Weights of a small GPT-style language model, trained from scratch on English Wikipedia.
Architecture: rotary positions, normalized queries and keys.
Training: a variant of Adam for these matrices, 296M tokens.
Each number is 50 + 15 x the weight over its row's rms, rounded and kept within 0 to 99. Layers, rows and columns count from 0. The size before them is the row's rms in percent of the matrix's.

# layer 3 attention query, 256x224, rms 0.091, rows 0-14, columns 0-111
088:46 49 49 69 44 58 66 79 74 56 58 46 46 89 37 67 59 49 49 46 53 49 44 32 67 52 47 43 22 17 60 47 33 19 45 70 62 31 66 63 51 30 67 64 60 37 65 56 55 46 23 63 46 28 34 67 46 71 45 42 39 40 57 55 48 48 32 59 41 58 13 33 59 50 66 50 38 18 81 51 59 62 58 22 86 73 35 41 39 72 71 59 30 41 56 40 26 58 53 68 79 54 72 57 50 55 45 71 41 48 59 31
097:71 47 59 42 55 37 48 13 48 34 61 58 61 26 48 39 49 59 54 36 60 41 47 68 17 45 57 54 78 89 26 43 68 54 44 27 40 62 53 37 38 65 31 42 53 69 43 60 45 46 61 30 43 73 68 30 59 33 54 46 64 53 36 39 44 43 66 51 64 29 74 68 51 58 17 42 52 78 20 46 51 55 54 68 21 18 88 45 74 16 26 45 65 62 42 62 80 64 45 34 25 75 34 38 57 45 56 52 62 23 34 62
088:45 58 46 35 41 57 53 67 73 58 26 66 51 66 34 61 33 37 28 32 45 55 50 33 57 59 53 48 13 15 79 50 44 37 79 57 68 49 29 44 49 39 67 58 50 40 51 60 24 50 54 78 60 22 43 50 23 45 45 45 39 51 37 66 26 58 30 47 79 56 42 20 77 61 78 33 46 45 53 64 64 64 62 15 77 62 18 38 35 64 87 63 36 49 39 38 39 57 36 74 67 45 80 47 32 58 59 52 37 71 75 54
059:81 54 56 36 56 39 46 28 23 40 59 80 69 44 58 63 77 61 53 60 83 32 57 46 16 48 44 57 65 79 03 26 70 71 34 39 62 52 72 42 47 80 38 54 72 53 32 40 24 49 66 49 25 59 41 36 45 64 42 35 50 56 44 49 62 45 44 65 43 38 68 74 33 71 40 66 51 48 44 51 57 61 43 60 42 42 76 68 58 43 25 57 52 61 68 73 67 60 51 29 41 43 49 68 36 63 47 52 59 24 27 68
100:44 53 38 68 43 66 54 83 55 55 54 49 49 79 31 63 26 50 45 57 37 66 51 43 63 57 37 41 28 21 77 52 27 32 69 71 56 46 43 67 60 47 62 61 49 18 36 69 65 37 24 82 75 25 58 76 25 43 58 56 38 54 40 57 62 71 34 46 58 65 23 25 58 26 64 44 32 34 82 50 61 60 74 16 64 73 35 49 48 72 71 50 31 41 68 45 30 58 20 68 69 39 62 61 25 43 51 57 27 50 70 35
057:47 28 52 62 34 63 60 45 39 42 37 94 44 46 59 47 47 52 62 41 38 38 30 62 31 51 58 32 33 47 55 54 69 42 27 61 70 66 28 54 21 66 48 64 50 46 75 95 36 25 47 62 36 49 35 74 25 53 38 21 58 38 25 82 57 38 31 49 56 27 60 38 50 65 33 61 23 38 34 50 81 42 45 54 57 57 46 38 34 57 71 25 55 66 51 62 52 65 32 28 77 49 55 66 89 51 49 57 50 49 56 36
082:55 41 23 56 44 53 37 38 51 64 47 46 53 54 21 51 43 85 59 67 54 66 54 39 48 63 85 41 54 42 31 43 79 37 42 57 58 46 50 49 52 57 74 35 40 72 68 36 39 51 56 68 55 67 61 32 50 32 48 44 45 68 48 47 53 65 61 70 49 39 51 73 52 69 38 65 37 52 36 55 82 60 52 71 46 46 49 32 58 65 25 26 65 11 68 30 54 40 65 54 36 46 83 58 60 59 54 53 61 43 40 76
090:47 70 42 32 50 30 62 52 57 50 61 38 54 51 62 33 83 15 53 59 71 33 49 52 53 49 54 58 41 62 20 52 54 46 60 36 34 41 43 54 64 18 31 57 66 44 54 42 74 41 57 33 46 67 66 50 60 49 51 65 36 37 92 51 67 39 57 68 32 76 48 53 62 31 57 13 66 54 48 43 44 28 30 37 46 43 74 62 34 40 61 83 61 85 68 59 42 14 28 45 64 35 43 56 41 54 46 72 59 65 62 44
077:56 34 62 51 33 41 48 24 26 06 40 67 40 20 41 60 36 54 58 64 57 58 45 39 18 52 74 40 67 62 52 47 74 44 62 58 39 46 35 39 58 52 42 47 58 85 53 43 42 56 68 64 50 62 55 25 53 44 42 38 50 55 35 52 47 24 55 41 54 30 67 54 53 36 46 66 58 59 44 34 42 31 47 77 42 29 44 46 39 29 43 50 64 55 73 45 67 71 53 40 43 53 70 35 72 66 50 53 60 51 46 63
076:40 61 53 21 58 44 37 53 59 47 51 50 38 60 51 44 47 42 49 64 53 17 48 66 56 72 47 47 56 54 38 60 65 57 49 45 35 52 42 45 54 52 64 33 70 51 59 01 50 85 59 43 43 38 59 21 54 49 49 40 56 44 64 54 54 13 45 66 36 51 59 54 61 65 35 52 72 75 50 69 59 62 66 33 72 37 54 35 70 55 38 61 33 80 40 44 62 46 56 51 38 32 40 43 16 32 90 70 38 60 70 51
087:41 42 48 46 37 76 52 60 54 55 69 56 45 71 58 57 59 34 48 26 48 44 60 46 83 40 49 72 33 31 40 44 46 56 46 48 75 39 66 60 60 50 46 65 62 27 44 50 63 58 44 41 76 21 42 76 55 45 35 57 26 48 45 54 37 61 41 59 53 56 18 54 49 37 68 16 29 52 78 55 37 51 48 22 69 64 60 50 30 67 64 65 41 43 48 64 18 52 38 68 66 48 42 43 46 65 50 62 31 45 49 32
078:61 41 44 66 17 41 67 59 54 47 50 41 23 65 41 52 75 52 49 51 35 49 22 53 62 55 38 35 44 54 52 41 59 50 32 61 48 69 96 43 34 38 62 32 75 74 53 26 45 47 38 43 54 43 40 48 62 63 37 57 56 25 49 35 44 23 65 38 32 73 51 35 58 72 70 87 40 50 62 45 61 43 49 62 68 21 41 25 54 85 55 44 34 37 28 46 54 53 27 37 66 50 49 47 46 47 48 48 66 27 47 51
072:43 40 53 54 42 72 56 77 69 64 19 36 32 56 39 44 71 27 54 72 38 64 57 54 61 43 60 54 24 34 63 52 55 53 39 72 58 56 63 38 37 27 55 28 53 37 50 72 55 56 66 77 46 57 64 60 52 82 45 56 72 64 30 51 48 66 27 41 70 82 36 27 55 52 56 45 53 62 65 47 48 55 33 55 76 58 22 40 30 64 59 46 26 27 51 41 72 36 45 50 50 44 26 36 65 59 72 23 32 70 54 28
074:43 34 52 50 69 37 42 43 08 64 48 36 57 53 38 52 43 43 19 35 79 61 57 53 45 41 52 46 49 55 85 69 56 66 80 76 50 59 66 22 76 54 51 40 46 41 29 48 04 54 32 57 82 51 33 50 41 48 27 67 53 23 39 63 58 65 56 30 55 49 55 62 27 74 59 43 62 48 48 45 54 26 67 42 38 41 60 55 52 67 77 47 60 64 33 51 35 42 39 63 54 38 67 47 53 27 62 19 51 68 59 60
081:70 56 68 30 41 68 48 58 30 38 65 72 70 42 80 51 57 11 30 26 67 34 64 68 66 26 37 73 40 61 38 22 62 68 47 41 59 63 55 77 48 52 44 67 61 27 43 64 47 39 81 40 69 26 35 53 43 65 62 43 57 46 48 57 56 33 53 40 53 31 57 46 49 37 69 14 40 54 51 53 37 36 50 40 44 54 58 59 29 47 57 61 51 71 30 58 55 58 31 43 66 67 33 52 24 39 39 75 40 52 62 39
# layer 3 attention key, 256x224, rms 0.0822, rows 0-13, columns 0-111
208:41 43 56 48 59 60 53 77 51 55 51 37 35 95 46 78 51 46 55 56 48 41 51 26 76 49 38 55 21 11 61 54 39 36 51 68 55 40 47 60 55 39 66 63 48 31 55 43 54 40 29 50 54 13 46 74 35 67 51 41 30 34 59 60 43 53 50 48 33 68 19 21 55 49 77 50 43 24 90 64 48 42 42 12 91 76 26 52 37 86 66 68 38 42 53 39 25 44 52 82 72 50 54 49 37 53 50 64 32 61 67 36
070:35 71 38 44 71 57 27 72 49 89 34 32 43 60 39 52 45 13 58 32 60 45 44 35 71 45 64 71 18 47 65 45 60 31 44 49 65 50 45 42 29 20 57 38 54 24 69 47 36 56 68 46 26 32 47 50 32 72 35 48 49 40 40 66 59 72 33 53 54 79 44 41 53 59 60 43 61 50 58 53 68 61 54 50 66 69 54 48 26 56 79 42 33 39 59 48 53 40 33 56 55 61 40 55 56 68 60 54 22 56 70 27
106:39 36 46 62 62 61 50 66 64 39 71 37 34 82 53 53 46 47 64 66 48 57 46 46 73 37 52 45 48 03 64 50 63 51 44 73 68 38 42 65 65 38 61 62 46 52 56 45 53 61 23 54 62 25 32 66 54 55 57 41 31 46 47 58 64 56 39 59 48 72 21 38 44 14 73 52 34 12 83 60 60 32 30 16 63 58 40 77 32 91 58 65 34 57 50 43 12 22 61 69 73 53 42 58 55 64 56 62 51 67 57 33
089:64 49 56 44 18 79 59 72 63 60 40 47 38 63 56 70 36 43 43 22 40 27 33 51 64 52 70 57 21 41 60 50 26 38 37 67 64 75 22 45 35 46 63 62 60 28 57 54 42 50 59 83 57 22 55 52 41 63 55 41 25 39 47 61 23 59 22 48 42 75 40 28 72 59 67 63 37 58 46 66 66 49 67 50 68 54 23 30 34 45 77 63 28 43 36 67 45 70 46 75 54 43 49 42 34 40 50 51 35 61 63 35
094:33 48 55 46 49 55 53 61 48 39 72 45 43 84 59 65 54 54 76 51 52 58 61 45 59 48 46 38 44 00 57 60 32 38 62 72 62 43 55 69 79 48 63 67 49 38 51 55 65 44 23 47 51 14 40 72 54 44 58 57 20 29 47 51 42 50 46 59 43 57 17 23 32 37 60 60 31 16 95 79 43 37 47 13 72 55 46 60 35 74 69 77 38 48 58 40 22 59 46 62 67 34 66 62 43 51 55 61 50 63 59 31
106:52 43 48 50 56 40 48 66 56 64 46 58 29 70 58 73 41 45 48 41 59 38 76 42 69 45 37 51 17 28 69 72 33 31 60 67 64 51 38 56 52 45 82 56 53 28 62 59 57 33 51 67 56 17 47 68 28 46 59 51 35 28 50 68 31 53 46 56 46 72 32 22 37 57 63 43 50 27 74 56 68 44 61 22 70 59 35 41 33 74 88 54 16 28 48 35 34 59 23 75 70 19 57 71 21 34 51 49 22 64 77 36
088:53 70 35 35 44 67 70 51 62 38 20 54 76 30 44 50 65 36 63 62 21 65 60 57 57 36 71 53 53 66 58 28 49 36 41 46 61 59 19 33 45 31 51 49 15 31 51 31 49 73 70 57 58 52 47 48 77 39 37 29 54 42 51 23 47 53 38 53 52 52 65 52 64 73 68 51 58 64 35 70 52 58 53 70 68 39 20 50 60 65 35 33 55 41 43 68 52 67 40 69 47 76 48 32 60 84 52 37 47 30 29 46
093:35 60 24 57 45 58 51 19 41 29 51 30 40 45 65 35 64 34 65 57 54 66 88 61 45 56 50 47 57 48 34 53 52 53 55 43 30 63 76 49 31 47 41 36 72 62 55 65 32 28 48 29 47 69 41 51 72 16 57 73 59 55 38 34 41 53 58 44 57 33 55 57 54 72 57 58 58 30 44 33 36 34 64 49 37 38 89 44 66 48 36 53 62 46 64 33 53 50 45 26 27 55 70 66 90 63 43 77 60 42 39 56
101:45 46 33 58 50 31 59 42 32 38 57 63 16 44 39 32 54 35 44 58 74 29 49 51 25 45 57 54 79 76 70 10 42 50 47 34 43 59 47 43 47 54 27 36 57 63 47 40 65 55 84 49 84 75 60 39 60 46 34 48 71 39 44 36 56 48 51 51 64 35 75 70 43 43 24 35 77 58 21 28 59 48 60 85 23 43 80 56 64 42 31 32 64 29 62 46 79 50 73 27 57 55 40 49 56 61 35 28 47 37 37 51
092:41 57 65 53 42 54 53 33 35 27 45 47 54 48 42 29 19 58 68 53 46 68 50 68 25 53 66 48 75 38 51 49 81 55 43 44 25 67 50 42 45 65 47 43 64 64 35 71 43 63 34 46 39 54 63 22 75 16 49 81 58 81 35 38 61 41 44 36 63 38 58 67 56 50 30 61 36 40 55 37 51 59 40 67 40 42 65 47 62 30 54 43 53 66 67 86 42 52 47 39 27 48 34 58 85 61 54 53 86 47 35 42
112:44 49 60 53 38 58 54 50 47 40 57 30 24 65 31 63 35 69 40 59 44 61 73 48 90 63 40 51 33 22 67 91 59 30 78 62 68 34 52 60 57 44 64 79 75 42 51 52 52 21 53 45 42 15 49 65 35 49 56 57 34 45 35 60 40 51 67 54 47 56 24 38 40 39 77 55 48 26 86 59 40 60 56 31 90 70 35 44 35 57 69 86 41 57 51 42 26 58 34 65 63 39 79 50 38 41 34 69 45 49 71 53
080:50 47 62 59 24 55 35 24 39 65 56 12 52 31 35 26 51 50 42 60 21 40 20 51 49 61 24 28 53 20 51 29 70 47 61 32 60 65 39 21 48 43 41 35 58 84 57 40 61 66 47 37 30 58 58 36 55 64 54 50 68 56 38 49 56 61 44 51 38 65 71 59 51 68 26 41 65 60 38 47 53 50 28 60 41 35 44 46 56 57 77 57 27 35 68 64 50 57 31 47 19 63 49 46 62 67 69 49 68 71 60 41
103:52 62 52 54 55 49 45 75 49 85 46 67 50 53 43 50 50 50 53 40 23 53 46 43 76 44 49 47 39 26 57 81 34 35 59 58 77 48 63 40 35 40 51 49 64 33 28 62 64 58 22 63 44 27 38 81 51 58 40 46 53 31 47 61 41 63 60 41 72 75 42 25 62 45 56 70 68 25 74 36 45 52 38 13 67 61 40 50 39 59 66 45 24 38 31 25 33 37 39 60 88 43 68 72 38 41 59 44 35 67 71 43
081:53 40 26 58 56 22 54 69 51 71 74 41 11 82 43 46 65 54 52 49 59 28 32 44 41 58 73 22 69 51 47 41 25 52 42 66 17 55 70 53 31 56 50 45 55 72 69 40 49 78 52 46 54 57 38 39 65 42 63 49 74 33 58 56 61 56 55 43 59 54 35 48 55 61 38 65 60 34 56 30 53 41 55 27 58 63 51 62 51 53 35 64 60 55 22 23 65 15 45 50 26 54 30 30 44 61 46 48 48 51 49 22